python train.py --n_kv_head=3 --head_dim=128 --parallel_block=false --optimizer="adamw" --decay_fraction=0.274 --final_lr_fraction=0.0 --dataset="wikipedia_en"
Each number is 128 + 24 x the weight over its row's rms, rounded and kept within 0 to 255. Layers, rows and columns count from 0. Numbers have three digits each. The size before them is the row's rms in percent of the matrix's.

# down: layer 4 MLP down (transposed), 1024x256, rms 0.0539, rows 49-228, columns 128-159
# up: layer 4 MLP up, 1024x256, rms 0.0617, rows 50-229, columns 128-159
down49 101:146119150109080125148100122119117124124133133154146140136115135113124132127138116132141123123122
up50 107:163125148098103152140119108104102108103117118112112160113106087158124125141132079089135119127140
down50 102:148114084112093140139132155109110165118149138154113158154097105095098143149117145147137119163105
up51 102:133151150117095184141146115135069137133132122123112099129147139089107101113113115108156098125147
down51 099:119081162121087097163089151116139093112140136134140143143151094109123144137124132118136136125125
up52 110:109132141128146129123125134115113107101064128117133102109085143142116146137096140114162132122124
down52 106:134139163111107150148088167149125097095088177126154108106118163123110121156123117135154140085134
up53 097:153090085107109163160142105101132132161120143130117165119090080149131127139115106130136096121131
down53 097:120122120132148132133158155111121105123144147106103126125107091139124153137109120069113129147112
up54 103:108109141093141106104184136124137157139114098124136174127080129135103115153121139093163096156146
down54 104:134133134067107158144141155090119115162089109115144170116129167147116106115138096096149113130082
up55 102:151150145148153131109138121130113138152104137130149184131110095135131091161128137140132133114109
down55 103:139127119113167144133113131144126134132128150123149149081151146145093113126093158124140126120147
up56 108:125085085142140125104151170126158139155099092089140157134131091114116114136130100135099078148133
down56 105:111121139123154119154119145119151099170120120095126124108130112098149129143176158129120135102142
up57 115:151100166143152130137146173119113152181119118100157083153107149138127099112114147121148115149117
down57 111:150136115116102143138120148150142091093142131120123145104147071111112148155164097103070133130143
up58 100:128137140084127177134152109124087125103132132129146124145139120154139166146086133121154096112130
down58 098:131148127129124094102068141133091097136127136135116177116163139085130109152108119106170106146124
up59 095:115100127135095121126155146115080146135144089104159099142140110159147152160151132109112134111101
down59 097:150153125131115117135130118141176106151146102091145125101148083136147142115167155100076134149114
up60 108:091119166138125102083112091138104132156075128128166108120082088115123130124127112073144108160157
down60 103:113101124139085156101114117125136152136131131166126130132110122103150164130154157149130122189144
up61 099:109139143118141134152111132145154147166119123091116124098136143162128166104107115129087137139115
down61 103:053138140140124162116109118127113091092113143076119129085137152135140098150102152128118110066100
up62 104:134156123103125103135124141118172131104069131147136118155171140133121118137122153146123113138162
down62 099:141152132126131103119131119143120140123086131107161143120141125120171118175135134144127148110129
up63 113:130134142082117139164122133115147142102129126122136132134111153110109131117115126121112095158134
down63 118:118104154101091146153092118125135160127145161121140135123161129127122114114128096116121112140131
up64 096:110089082128120130120147095178096110125093127126128119133146126138121123133086109151137124140153
down64 093:123104161131182148092115152136097146134137093122125097070116173119114118111109156102144118150119
up65 114:150095103165134158139140125127107112116131122122104133116147116116119088145155128195100136152149
down65 118:118133081118133084178143124125116100140107120131124106115089150139115111098086136118138082149113
up66 111:103154088133161183155184148132120138146114097105094118113116097143128115101126076104141106146112
down66 110:168154133103117152177108098114121134131117148100109115085159116125128101097118110116125131127083
up67 101:105079168119110118147141134157113154119117108099112140180133091141148128122077104140098101146093
down67 106:140162132173111132155143090123147146120139131094098112155149087143148124155139141097114099132091
up68 112:113157102112132101185137123159101130136081134112086124109051140114110118149166138137114145113168
down68 113:136135104094098130140124148149104135183104132121082105130112161126069108143202150108119136127174
up69 104:123073161103171170160126115092118104124102124113123085160157139078126131130093137132135073100124
down69 103:183124140138149169137135166156129157116141099098093107149143131131133137134140165115132095098101
up70 093:108136097083124122086136086112134121100125119126143139151140108168122132148091065138135125119137
down70 098:130180112080126140165120131102149118139161112103148101141126116116114100130135141111102162107083
up71 109:131122152089122097187129136115103117103129108129138126229132140111125130115110102134159086114099
down71 109:114118150164150144136149141116143116118124080123113110142110173088136135123166112111126160078078
up72 103:113134142131142192135171152173145103097083084104114150140128059163162075139134124135119153196144
down72 103:130120120108121147141075105147135101134113145103138133116110124156139107081118139116168160097145
up73 083:127062159119135109128142123129154106159110145146152111137131148174121074141121102154112138101168
down73 083:110146131147135113159130120138119152111134135181134160139163133138101149132128131177135143134131
up74 104:123135064138126118171131122134110105110114122104137120128134151147131131141110140163128134125137
down74 107:126125121145134169122142142111166140144158158169133119108141142105128138114126161132174100089146
up75 093:139139101094127134142165117137090146108146104127092088160129135138119085154095106169121148154139
down75 094:102157122170111104123130108102124117118122102142090122122145187098125119098113145203091171112133
up76 104:126105100132066125111157113128081126136128122151126127150139134154127115118135109137101131153110
down76 105:114123121124102105177097094145124139105101121133138108099148128135104130146138104116113149151141
up77 100:133095097110127138139105157161094152131126111116132143156138096122126150150117164083142135107116
down77 100:164104148104117172166128143110133122151118163088143144099138121112145105123159166124117137084096
up78 070:154115150135072146169177150117143108087128095136114137108166109152130153118125101150118146146134
down78 084:120145138127163148074111133144137157150120134112144107144097143124116106143136113076139167137194
up79 097:118068088094158119119139091146082154115134110106152075107123121148132118127102173105108130151123
down79 098:120097100128140117121129115151142121194153058083099098117179157182145098119126122132121127116101
up80 095:099158113149122111112140149124131108102119154092127109129123126143114133166125172113107168120122
down80 098:126129167140121134140179116114127087107102130109113104124189093140132095158122120088165129119103
up81 101:141123135128120144143114132123105165087140110138137130116141090099140135145136106172108100127150
down81 099:153117100159128142128127104122101076171122166095125109156093114095136112144134142097125123137107
up82 103:122151111106106169120126168137095147104131110128144163148151125133151117140138113114133123160092
down82 098:125121126083129140099114127150112119125124139126147159127142135126132132138143143171110141108096
up83 097:094138106121105073144162123142114136129164128118126070146122128123141143167091087131130117141154
down83 097:135126095151124137141130120124067121129142121124088114134092136084141138123100098139124092130126
up84 109:143149136079142149140111115146101146155087125108111122114169087143131125138128105134166136107174
down84 108:112078117129083132137126134129112107138117163170097119152152112129111095125099090145096135123096
up85 109:116123125094145110129165121119148091150119138131140084117104099132110126114142153124103097160140
down85 106:142177125123147103201097142144174118108177154152104110120114106163122139160107110130135103080121
up86 094:132151135123142126105138155123083113137103162077112113124078132121131129134075132112153099151102
down86 098:132134129178134149124122147126150077134075111107103133096096126096090176102128140155144117162099
up87 119:143119152124126128118144117137126178119117127120109107117135142132160117149072108121127127116140
down87 121:090141153123151137112099206106143150132117097142159084120094111141126094137139120159132153079130
up88 114:137077167122093113120154127159117128153102119115119141184160148171142123124110104186152117136129
down88 112:208135110121126164167127110117115085114153094148127158118144120108152105128112127125120098155147
up89 087:125107073077110118128150077133117136136129138132141158154152115096125119141089082121100087137130
down89 088:139148129154120095098157126123097165107158147135154139148166170163159130126151097143123152131155
up90 111:065101120128172082151124121154095126107126135135135125144111138106141140139145121076115135127112
down90 106:115079168129120089117147109117085125134161139110144055134155136099153087157181110105124132114107
up91 102:137142120103116167124113101100146145107132112111133126138138091130126122133083132161095066142123
down91 101:136142132113114133134091105137137173126109182151130142120142112125104086173129162131150070125148
up92 102:093104129103117109112119113108128148112167131130152166161120109154102097133058123094097122152132
down92 099:146113149123109142134079118093131135145104138124145108106127134134135065125135147139078132123113
up93 105:110111153127113182116168130134145145090117144121134181124107089100148119119111095179117125102091
down93 104:114140142111097132130110119117138140092131096108139166118156109105105107141150084193091096112076
up94 079:079140126131140143161121131143147108120125166139143143086095138107097138181124141129098166139138
down94 082:140130119114094152096192126125093110140129081166147130109153109123131155091119059137122130124167
up95 115:149139131132114128147108065157160122162125106140139134178104105104146130142119121119098145133120
down95 112:157163119106127110145117131128077133135143125149172122122152104150140125158124125108107129131118
up96 111:141138093159074174163117065149132122098126175114132107109141121109124135155113079122127128093173
down96 114:141124101124103164157132097086125099133140112112130111108088143122104146097114131145094108108128
up97 091:111151068139114118115107124135128115107126138127108159165140124089111122135155125093150118167176
down97 088:131114088129110134128116124118123086120127152147120161109135162105111146103127127083127109109159
up98 101:106114140156113148182121138151131114146151094157089062154090098144107114154134141090172119153110
down98 093:123111111119126150146123124123134113118163144145106116134135152148128092164179130166113141117111
up99 102:142140138126123091127123150142094115181096143122142122104068095182110101140120133070114095134137
down99 102:131150143174157128147109172169134142167122126186107118142116117157108109127122150119156106123125
up100 098:119124101097078112117138114137119169115100154139126100186155110135134122132120131149146139124131
down100 100:087092101128119125108110107078151095152126123145122145182171130136138115144163140109145186171129
up101 103:151103076120133128129120117150147166123148127124127145124094101154146141145097134065135146131127
down101 103:112152130105147131112141144138115102124144114123159192126136161116117107123151146138126170108140
up102 104:149119085157128121134132149166080147110119120138112136159120137140138146113106137139137116120130
down102 107:143099125180116106105197154138131085159156107157107124152184127140141122111127131151151115157124
up103 090:100112176102108108157138119128132116113115106098120119124144165153108100115150107141088165123127
down103 089:136154191109126127136076082113173093126113114109138115081158115125099107114192125160093144137120
up104 103:122156122138093141146169138139124144142085111117133106111099138124111140158110091126163153179135
down104 103:086179121130085112106116118172121172123079110153130114162113145102125144144139116119159162153097
up105 099:123045147118140120112086140127109169137108160111161130157120111145123123127147132135175115145118
down105 096:104136124161134173119148116093123132176110090121158122130157146159134109137141123137155133144118
up106 112:115154084080140119155136159130120123152122117131126129160088156105141096145116126095086095179182
down106 111:098147080119105124124119150110099126143120166125155101139157191120131122145079142133129157114121
up107 120:119118143080123087104135170173116169109121147112130136087132133146143142134087108093094149137159
down107 118:130124137104140160124108097146123121104113155123143160167158133124130138126123129172158123065108
up108 095:113083089136144147124175114134161081105095142090157136159148127163113134121071109110139133188152
down108 093:181134132175151154106104105138128134119136106093086145119102124089126147150139154128125159150158
up109 095:125143142142179088156132139113174128094111138115128164101138152150168129152101093155134142105149
down109 094:100106140143103135141125105126088137159123122142128117170121139121119108139144141111131153142119
up110 097:149084142134127078129137173108170138132093140107129141142128119133130169123169163147139097130153
down110 094:111076147142131092142132127108142136140134103107116136099167151147156107103123153104151130133132
up111 104:139105132102122125155104106153126104117138091079136141160105147147133140163126136130108129148121
down111 105:071104127137078162118113096123136093119109144115137141121104135129131103147126124134114165138143
up112 106:157083140103128079108136137118138138094091145114111155121106132160104127137129108125116077116094
down112 109:129107125137153103095151105083140095129119116144144146105146136113137142133147149107104170126117
up113 111:119086120110106095116104109124094129132143103123136130132162133148137134108138091145152122137142
down113 108:138074164124101120101143086077151081101156153153110102108103139155167145129170127132162115174121
up114 114:134166141108129159130132137110122158115116121142118148159110184106112101129061125103177139153137
down114 109:127175165105111174139144060116092122149107099153074127069126167130130122131115111137118145103124
up115 108:107162122147140150092179120150129111164139105121139116157119162106127128133114144093160137088110
down115 109:129123130112109172135142124150083144133134093139147085145135152095121131128143161167120128071138
up116 071:118132064139128142123145155137134107177148132102116116076100111138118119157079137101126156143139
down116 084:153121124147130106103139113122110108114121098121135133168141113150151142071140133121144117095170
up117 107:150138143126163116141143128127126101114121120082165154142097102133146140117102123144132138169127
down117 101:138133152137167146120162157143094164115138164053114158096124129142109188145171153132117141115106
up118 096:132150138103106141136146126130069123150152147119116141126119141111129132137130141132069131153156
down118 100:137139157126137142071106114104133151160145145118120157141123148148136140106100170127130135125171
up119 096:086109154159086139127146101096165111118116101116150115128081145158133106128114090080112122164165
down119 095:115133164192114147116147102135150119117132112136132154120142162125115131111146094138089119139126
up120 101:134139144154131104154149096160102158123131120129100087097120171154136140126118112120125123117149
down120 102:119140138136113110139144151169138089121184104106080078168125084112136105063115085100100102140114
up121 080:144135126101078104173112134124110142079142118107140163122179124140120106181139112110133092121149
down121 074:128083122151109133161145123131114106132133141148129132117106162155161127156137130124151103094133
up122 116:128080114159150124204158154144145114100140107121138107134104143119141083159109124130116132149146
down122 115:129134099136117181170162119115107138114161108114135099123088122116138067158087131143127115131111
up123 095:150159163134110113162118095158115118143121139099112077120109127101135134112151108126171110111139
down123 098:151141091158076140109101123137126107110156191115118169150145138104116116163141157180130087103122
up124 108:072110115069134131150124125111127123135144110133119109151090141159119097141164113117130088111109
down124 100:101125170067127113118130110119102104099123098152118061102156157165140084147160123114137108123164
up125 100:155108087114063120144116110173118126123127153133110113126104095136125106133122110169125117176161
down125 098:169098116083126169118102124116121101151137173149102112129100122121136115141171155124146114108101
up126 102:114168135127135125146150109134142156109119146125120115136120113152158130132128128129134126142190
down126 102:150141121099137163141174158124125156138145141150120086117113126114125150113139174131106143103217
up127 112:131125141136137110120123127108134134143098134130085073122101118142163097137131134097110119162144
down127 114:101166148135120125123116155110123120160096072128116131099097159156166095141171147144094124121082
up128 098:122137138153148060163086105137087120119118099155094151144118118113129156127121115096109155102139
down128 097:158092098128146130160142152125129131143115135163112135127137120145155117108084149151119146135092
up129 091:166107126075121132151102125144102122128134135136158122146139110127161107119119118089127139121127
down129 092:159148158119193160102083091116115110097115147137126131062094148117123128144159140149118150138121
up130 085:173113155114134080122100134124094159096133063091150119164101113116132099125116155096165102146181
down130 082:255109154100132132101118099150146109123157097129141138089180148119144086110126132148112140140163
up131 095:118120147114122102126122132149134140103122071129166056133091121140166131144117107144136086143130
down131 094:125186127086157146175122175130152125115124087116125101124149145141158172119084107109157104099109
up132 112:113148116129086078142125119144084132152141142145119113149141138105119128132098082123129100136116
down132 110:148119145103159103132105140141119091126137122150126124122122151115129126081102146170107186174147
up133 121:141117144147154091157120118126105135091107086107161145186162140136080094111131119106118091126118
down133 127:111133125135135132165109147142097140103093125096136186124117154117103066142171135099097145119113
up134 095:117098143132095076148159126186132099124128107117120144157153121126128134123115138165126109119128
down134 095:150154113099113136132084148155157159127140122131136140180113148093123112127069133120150113132136
up135 097:079122128069112097153112150125101122066123140096143146145144119166121126126071128136138098120124
down135 100:159088120151122100151161126067159099138134137098118128098169131107148137096122128116161161089117
up136 096:132135124126137131112186172110082113079154107129122105110119120125113111148101116123162169139113
down136 093:076145143160107128120183156114121130095165110154140116122144162169118132164175147067135164103103
up137 103:118091125122119154170156098117134123131132089091112088164086127125158094154181141166133113147113
down137 102:103090095139121132151113105104122125148166143132134116111121134150148159142128132149116103102114
up138 110:123123096106114161184125130157149151150088096113112114179159119117139164139132130163148115142138
down138 111:159136110100142130138105132122092160130144130133105157084120135129134172188153103113130151075163
up139 100:121138134146171111104110137138123129126130119115125140108077100184117166129135109095138119130144
down139 098:115180165137136120131103130137171125171198110140116116052135118153145117138167116094109174132107
up140 096:146126135094118126126211124133096108128087154078179121098147085144139101154091097106097127125136
down140 097:171124151080134154157148128100097108144106097123121090105156109120125124109143162110140129116150
up141 108:110136167129068144102111095156151124136105140136120197140127148132111120138118144104103136175135
down141 106:149119152161101132083098100125130138112126145163146140120143138121101118072116154123108138151115
up142 088:123106151083125097148120102125067160086106078132139127143144112135162163120089127114142149111121
down142 086:141127119142149132091139108113098158158127136136133163164124092129150164143122133154085138164102
up143 091:112132120114122144114095099176097143171135113129112123170107150093126109118160165119142103144119
down143 084:130160157167130112139160149126173128103126101102136130098132108121133137160125124140151174131144
up144 098:177119117122139073146147131175141104131145123115098144144134119132122170122100088145117165127125
down144 102:139154116130161092173104131108173152103137102121123109142128115123149125139115144122131188095156
up145 081:140129113105152150118169086116092143168129066134149149164136139111146106151136097164140144143152
down145 078:189149119147088109135106103142149119148146123130180188119188133136134124158153097118081114105113
up146 088:115100114101127134153115142183153125109084132110142149102133075169140122114125107183140064097118
down146 089:145143178169137149124158094090138109112133120138143118124142146134148135137165100139094140104104
up147 105:121103080133155148111151175129165120137114110109149131100127112137154074130119137119118142128158
down147 107:130089118129140159142090191110187111156118150109154132154134143128119125123134144083148143155132
up148 124:123125125127159098147131143173159122161108156124107126135108082125137146140117135094113104114133
down148 118:134086131122119100134125162120129134118121108185132127156113124090113149145168130110150123110122
up149 093:092114128152079143141155150122123118120129108131125130152153135174148103122105089122087110136126
down149 091:107160094129149121111140137106159104142103158152116143107179098095128122139138126148156109079154
up150 101:065117128175104096155132110123125148134102110126140149112107129160141117125075120132106090156116
down150 101:124088153103112106159131080115151097147114085113080136115165104119145097197154154170111092077094
up151 088:159123152130092117092153153129142136173099132133131162119139142095129153123102110104143137135146
down151 095:105080173119132109105171129123113162120116139122138158104163140123139129111079119110125120123131
up152 094:150122148127100099144150125156126160118129113111115136122134142177102149126130134134115130162152
down152 093:122110124115140121129127116102118120100142073133105082094136126121104128096113172122150116108132
up153 095:160109151100082140131132147125144103168086160126130150106119068195100133129137129141142128140139
down153 096:121127142138109155124112120108099096148171137165098177084138149104135155107155129123106106078159
up154 099:123114143080078112148139127124159114088133134124113099160136106126119159130118116163154144163123
down154 099:158139129136105173151102096098129134112111120125134101169162152078135136102131117170161166100116
up155 093:092093089072134111145131148143125159119091092107108134143087112117126103139115141133102166136143
down155 091:099120144129120151132109147126134115135100149099169145113142135151100135131137116192119169147136
up156 110:143135087105136143151174134171096122124123120117150115161095122114131102135124148107105074161107
down156 112:166094130124158159151128144130122098138132128127141121121105146125134137125134111151152134160148
up157 118:105132122124131170147122119114097121137106107105110063152136111076113151114129133155083148126140
down157 119:116109140112141155125107164112104105149149147160113086126119083092132128125163164152155155129175
up158 106:134135105137110137092159136109133133133170143140127105147132117112115115139091107167151084149143
down158 107:199132114097090096179123181134158109163109136107128129131152111148098131128117133091145115133127
up159 099:131112114135151125138140103144096106109136074089155136121149093122122111122100126088093128120108
down159 096:141099128093126144124141100110123128165081142096138102157148136146148082154152142099116176155084
up160 111:108122125146157154175136054119143128090110134113107077184142148129149144130137106156133138148130
down160 107:112101123121109125150131081088107112138139115162156128165137151114160136125149120145107111133122
up161 109:098110149128137115135105151104125092114118132098111029143148155149132151142095168084146108109131
down161 105:151148116114099147153143139115095110146166129146117144177129173124146078128142136139131134114136
up162 103:123125135128163123125134158118163115126120126121146116162161105145153103176121138112117135156119
down162 099:152139173103154129128111098097117108171153080094123118142153116119154099158161147146119159132132
up163 067:142148103109108088114164120162091159134089124093108151159155077120137162137091111147120068135160
down163 063:166107116091176107115148148140169110128113172160138137136120146110107124087105103082112146128102
up164 068:140159127139125081138153110112108164103097069137144145142140085086158162083149133149135080138125
down164 071:144119143139144139119175125113146135116145103125175139163096141171061132116160115128135145112153
up165 113:133090107123110129117123090146086126161133142107133131159093072137120150114139149125141108182123
down165 112:113097123111100145102086138119132142124153172131126146093093098101100127132132177128121114108176
up166 081:135102150133135148175116116131143158136099118084147134155158131106103129097119116143152129089139
down166 087:139170158145140159116129090118137128112170145114123139110085098108139083146149162127121073129142
up167 095:117140100103112100103116123139130146106104131107117088131114108134133167197094127126141128135160
down167 100:104085144111099145140140129096129106113137146126122076118134122167125128172149148099144139142100
up168 102:119143149127125125148110124129114155100138132127108134113151100112147108156107069089137144109103
down168 101:140145152141103096141174130143111146115121179132111118124100126113131140161105147130134136103106
up169 107:145118160125135154146157086118153185148134094085127112118141117157137151120111110115170135105184
down169 110:115070142124103098151124102133113128152150145112140100124119096145122164104114104156156072126125
up170 098:087125095116125159150150172100147143074120129121132113175117095159129160168129081140122145137124
down170 099:094113118153145110127132075134116157148144166127108120153151107120133151119109121162147127116146
up171 105:106128125084146148090101120141091113159081134162145132182133094114110111143117114115156134134125
down171 105:113111161111190110103124149117106100104176110171139113101122141113112091158123114119103128161134
up172 100:128109112099152112119100145119129086139140154119147102165154152092137139148100085124158103138152
down172 097:089099126112133136146114122082100076116139158118144113131136117142127090130145101086136163138101
up173 096:086100129104120156103113097138105135126169149112126143156127101131128147153125131097100117136150
down173 095:153094119150133116125137093142122130101137146157132134119158117147139140116105110157077152121141
up174 102:117169132114173105100095142126103155135091128125124095085108108119088110151108153143113123164131
down174 098:129180091150157126127109128120133108119151109122128133097155106085134119156141133144085133154148
up175 106:142092184145132121129171113098091137143103142082097157137165076133106174155143101136141121170129
down175 106:133141180159163112103145125091136165141164129106123163122147108132118122156142135115135168143121
up176 097:106114141142115120124137142134104119126124085094103152161130132140116126122141122106126100118157
down176 099:072141136148075095086090130141153114141111130085132141160168153122131122121110110145147174132118
up177 095:141110115097129124122143141169174130138128113121135126097144100116123136143133069115153122122125
down177 105:166177144094124100112124081123131151102150147132100110151132148129143106157096118138164104125149
up178 099:130125126139135162158129138135136159160144123101114105125099100144128130102121137151150106118139
down178 099:170118105135106147124167132122102103115128121096116131112131071114109131151068119095146128119117
up179 089:124154095112147117165143137120162130091077119136118139137140115149109121135108125096129108200125
down179 092:149137122108141149101114125155174119142114141123101117122129149114113128153093118122106128129193
up180 096:146114111131093121129142142147113093146172110131103123119160090135138133147111123127105098117112
down180 099:196132124130121139111082136135131135118181159128120097130156149112128128127096107109119126102154
up181 091:101120182151097119114120132125126154127173097116141096111116144115154118119098114116096138114133
down181 088:107095103098107126120104095117086106122131158121140142116081150110142131123152139094115105123128
up182 088:103093135142093112200139160144140118130101112149132168122148079101130134132117115107108090162132
down182 092:076168114142149098124122099135090157118144115121128140118110171106142127141130114129136130098083
up183 115:121114101141098112145106097140143111141161133115138093155127089116144132147115100118166116166133
down183 117:103125179195146147084096133127136129147104167092119153151141158124112104122158153146176135117134
up184 110:089093095150084101130138160150157123150118102134107088140163058128116150122116155063116139111134
down184 116:138152139142124119151120158103142130159145097108121077131113179127158112126092147185103172144134
up185 094:161124086133104120095114064136145096105142136125141150127128116130113112130135055128109139137151
down185 100:141164127103093143116102134146151098128145123098129167154122139092114076104092145166105132162182
up186 106:128137088123124121113135127119163084163134090128120077105110132108123105111061121112168141139117
down186 103:080124056140117136158113176063176075150133125137118138086117115058128141127118124132132119097132
up187 083:143085143101108114124125142142127125095113144087125108140125109143168120150110112130114115138157
down187 091:141136108144138121100147137166093137103151150137144147130097090147124190122110159095146152178163
up188 095:120089155134111114152218125092145100118144099143135109120117132185114114093148094088182127115135
down188 098:155136117113084109110167132118163143084158118128152163067091107148068163101133138124138157131141
up189 103:113100146134145135121128148129113136080123145095121113155122139157128048141093097089085149143119
down189 103:144138132108171159152120108098160117174137115100150114121151160124139088158132122128121148151091
up190 101:119108119117131140083135139180065142167145094135143109130160149170137128132163119126108103134164
down190 098:158139170138145143105112142094106090113141120126138147093142150159163126143156147084096169089111
up191 099:139158146124153099131093137144127074133122114099123159176122097150095119158102102078142106095120
down191 100:095142152131130099125160122143142087150145079136138123102114130122158143106108128161132147111163
up192 109:154122106143140064147111129144148149146134170142168123155161141125131138105148095154163112125130
down192 111:101095133142114147137149123118102138147053095120132110100154110144117096129147128163138141125112
up193 101:129141120135107143126181116154096142082104126123108114143141134150122176135099125070134111169158
down193 101:123144133146095100095121121102132143120118132149176116132151178181158138129151129152087148139122
up194 093:113116094128105136137142159128159096109118126129126141157133108143145121169132125142112140125126
down194 093:158109092166137119117136082130143142092122102134100150157110113149161088126163157118145074131162
up195 098:084112083119154120088144082142106154094119122134107142170104091146116142146098135127104141165137
down195 098:144105144163139103118133110097169129099082110121140123118167137128118098126128103136114127078105
up196 101:113130132086102118143154093141123155140118140130107120165133160122123148128143117138129125128126
down196 101:171130127083116138119119099146129134121099126141141125150154129140133145151167163148147110086139
up197 097:115156139145117108143116108145142120092080172162116136125163128159141138104127118097169100111156
down197 095:097145173109101126130108105111127115107141132123164169103159161189136114087097142101122129127146
up198 102:151090123116064136138115101118130123112169165104133111125139143106133115150140100147132109120131
down198 104:105114121141096137086114098140150112165103167104152124141142131095093132155135142135134141113173
up199 095:126112134124139094112117118177132121136108128129132127062099148129101143128151129139107173133142
down199 098:110151152171106187095098148090136101123187155105153149116143135136120130146143086103169093109090
up200 104:104112128116076092114166146132105123126154133161147142127133132121117111127102110153143093129167
down200 102:143114128140109119130109061127094101131124156120084134117134128100112106142129123172154121109142
up201 098:129146106133127105120125083135100144160117128134145157116081110103131126104127121129125104185170
down201 095:151146141134107142115146125135157089133164150114110150122112162129110157116168152115111136125120
up202 107:120138124124135125096112169119112130091165126129119095082134135139141156135138098097126080131158
down202 105:121109118085082128087102182119142110123101147137153143113150121111122120125147134111151170110161
up203 087:130117163130147094093174136140099150122105143124106142113094132106142160167117154133101128155138
down203 090:122144150085148099141109164131170107116111126119117156138167156114118127137138128149145146095167
up204 121:091140131124148170134135162160158187126150103142141148126078079090141159160141156151085097137177
down204 120:145182124119133144138127132159158120148143126130123108143135100110147127185129148140081084160157
up205 097:137132087135132048164090155137122105124138067070134117144107150136121158124082106122129115146128
down205 097:133192107167165133162048099123135113153165153147117119101120153111144119134112133114111133129145
up206 090:128102079150121153114178156142118133145133115128131087113127127151124108153121111116111108153152
down206 093:152150071078134121133140124150082126130160111131158128106121135107140145143126146118130062104167
up207 107:160104082115168068165104116133144122094151093103074084161068085150123149109145133131083076160130
down207 107:133118078116157109121085118098113119138147116151113118158110111135124152123122147100119090110157
up208 100:150120148121103109101103164114145131156145127124135143101145131102140131135126124146114141111103
down208 097:112108148162103136100132134099109128107137114130129134105110155108137149135132147148116183108147
up209 106:142135092102108156086154106122099133111149127127084120107128115130133149115171089136135131156140
down209 106:146095108115111129126095095101101136132140179160129147106114117138133149087137163150133115137118
up210 092:142109113146149143103099086096149139127124148113138100171116147109137149142139095114137128133116
down210 098:077099097139145133152105134119160163113166170137138106160114125108126147129129146135151157133151
up211 113:124133139116082126104118097122089135099155109110126150164125098145181135147113086152131078146114
down211 118:150106121100108116153121172123093113115143146129117137088141130100132156124152117075157128074107
up212 122:103094136115099119155103109164107127131140122150101082122120129131133161138159073135116140144131
down212 110:102163089127136146147108053148148136160120164141161152148107126082115092109143113140102169128099
up213 106:107126132071135124105096144157104137120141119133144134147116091118090130162102141108104099088103
down213 102:108084149144151100127151133127156150108137094150139144119102154079119120112135149123118142149129
up214 105:091139131110179137143135126137159111131151130146103103121101121102120167159123161090150140133114
down214 105:129136139102149116128149132123134149130158165136082128147116129112135116167174140136093152125101
up215 095:123111158112138102088130103111130148134162152136126133143169135113115125149150104139099173123162
down215 091:123093129137119138204175178167129107123115092127124086098134104135112142097152137109152137160097
up216 085:091094121151094168180119124109148111112152167121128136118147107143108084140101104122139117107139
down216 086:140171138161112112125160124157118164119127067120137116108094091111116182089144148127117176137118
up217 086:099142138124106191114137166144119123053088150122143149149142153146112105124108100132111142117144
down217 083:079094099172126130171150137155149106146110118125132150107149079124140149094091141119121138160093
up218 099:125107124115102158187126098167134107114109115111127161141127088115092112111098094095119115155121
down218 104:099099156149097146108125095131083103076160085148104124124114145152128132123153126118134137116137
up219 103:116174166101101132119163094157170132144088127145157154118133138109121129118127137130129141112192
down219 105:160130195095106158105150146132164080114107120154116109128137161134136109104140138118109120081093
up220 109:136130178091144120101116112154089149123135138095117101105115136172135138136137104117110120157166
down220 097:159110075141129099092119151135106106153099111120113126147176155146128146092133127126115097081140
up221 107:107087096141115144113149150133133117140098108104137129174103136140112116162136119097121130152119
down221 107:113141131141098147159122140149133112140096127114131095138118121158147094124164152116148157130119
up222 088:136114144134099069170142164184082114102150098107144085122099150130114139173115136085116094149132
down222 081:141151118136117158121082128104117111143117126107121139106107179119148082137180114137117121140115
up223 102:115117091150114134125130120195107155111115108124114112131130120148136122161065083136116095154151
down223 103:195107133146115148120129107164132112139079125137132125148125171146104131157132126075117142108152
up224 108:115109092119112105133129148123117159138074105096133134175114128146120131144156137156125114135100
down224 112:125131055161090123150118157124166128153103137136164161104119108091143106151126097159118188143136
up225 101:095128064125107108144112143151137150131134087112106151132100104099120111138117118152119127125154
down225 101:112127068118104126121089116134114139153171125111140104127119108123117068129096129134137149183137
up226 100:091129097122133161141149140149124141128111147125109080120123101126142124149134129135133088126133
down226 098:130121080126119141130123151163115167153138145138103077139094124086115168122087187159144101138143
up227 096:093097107126091115141142140170128165129096098083146144145113134129110125159127114163143138144132
down227 099:108119127132107126126142082108107101145112115113126157119144122095154153119127151099112143141094
up228 098:135157122131137119127147145113128135172138129145110156121154118113135127151150154145103112150204
down228 097:108126159161140160157123172122147080133129133160139111083129114114143101129170146162149075109122
up229 109:123103183103139141155109109134102134100143140097116101161077141120128162133140129163117116152118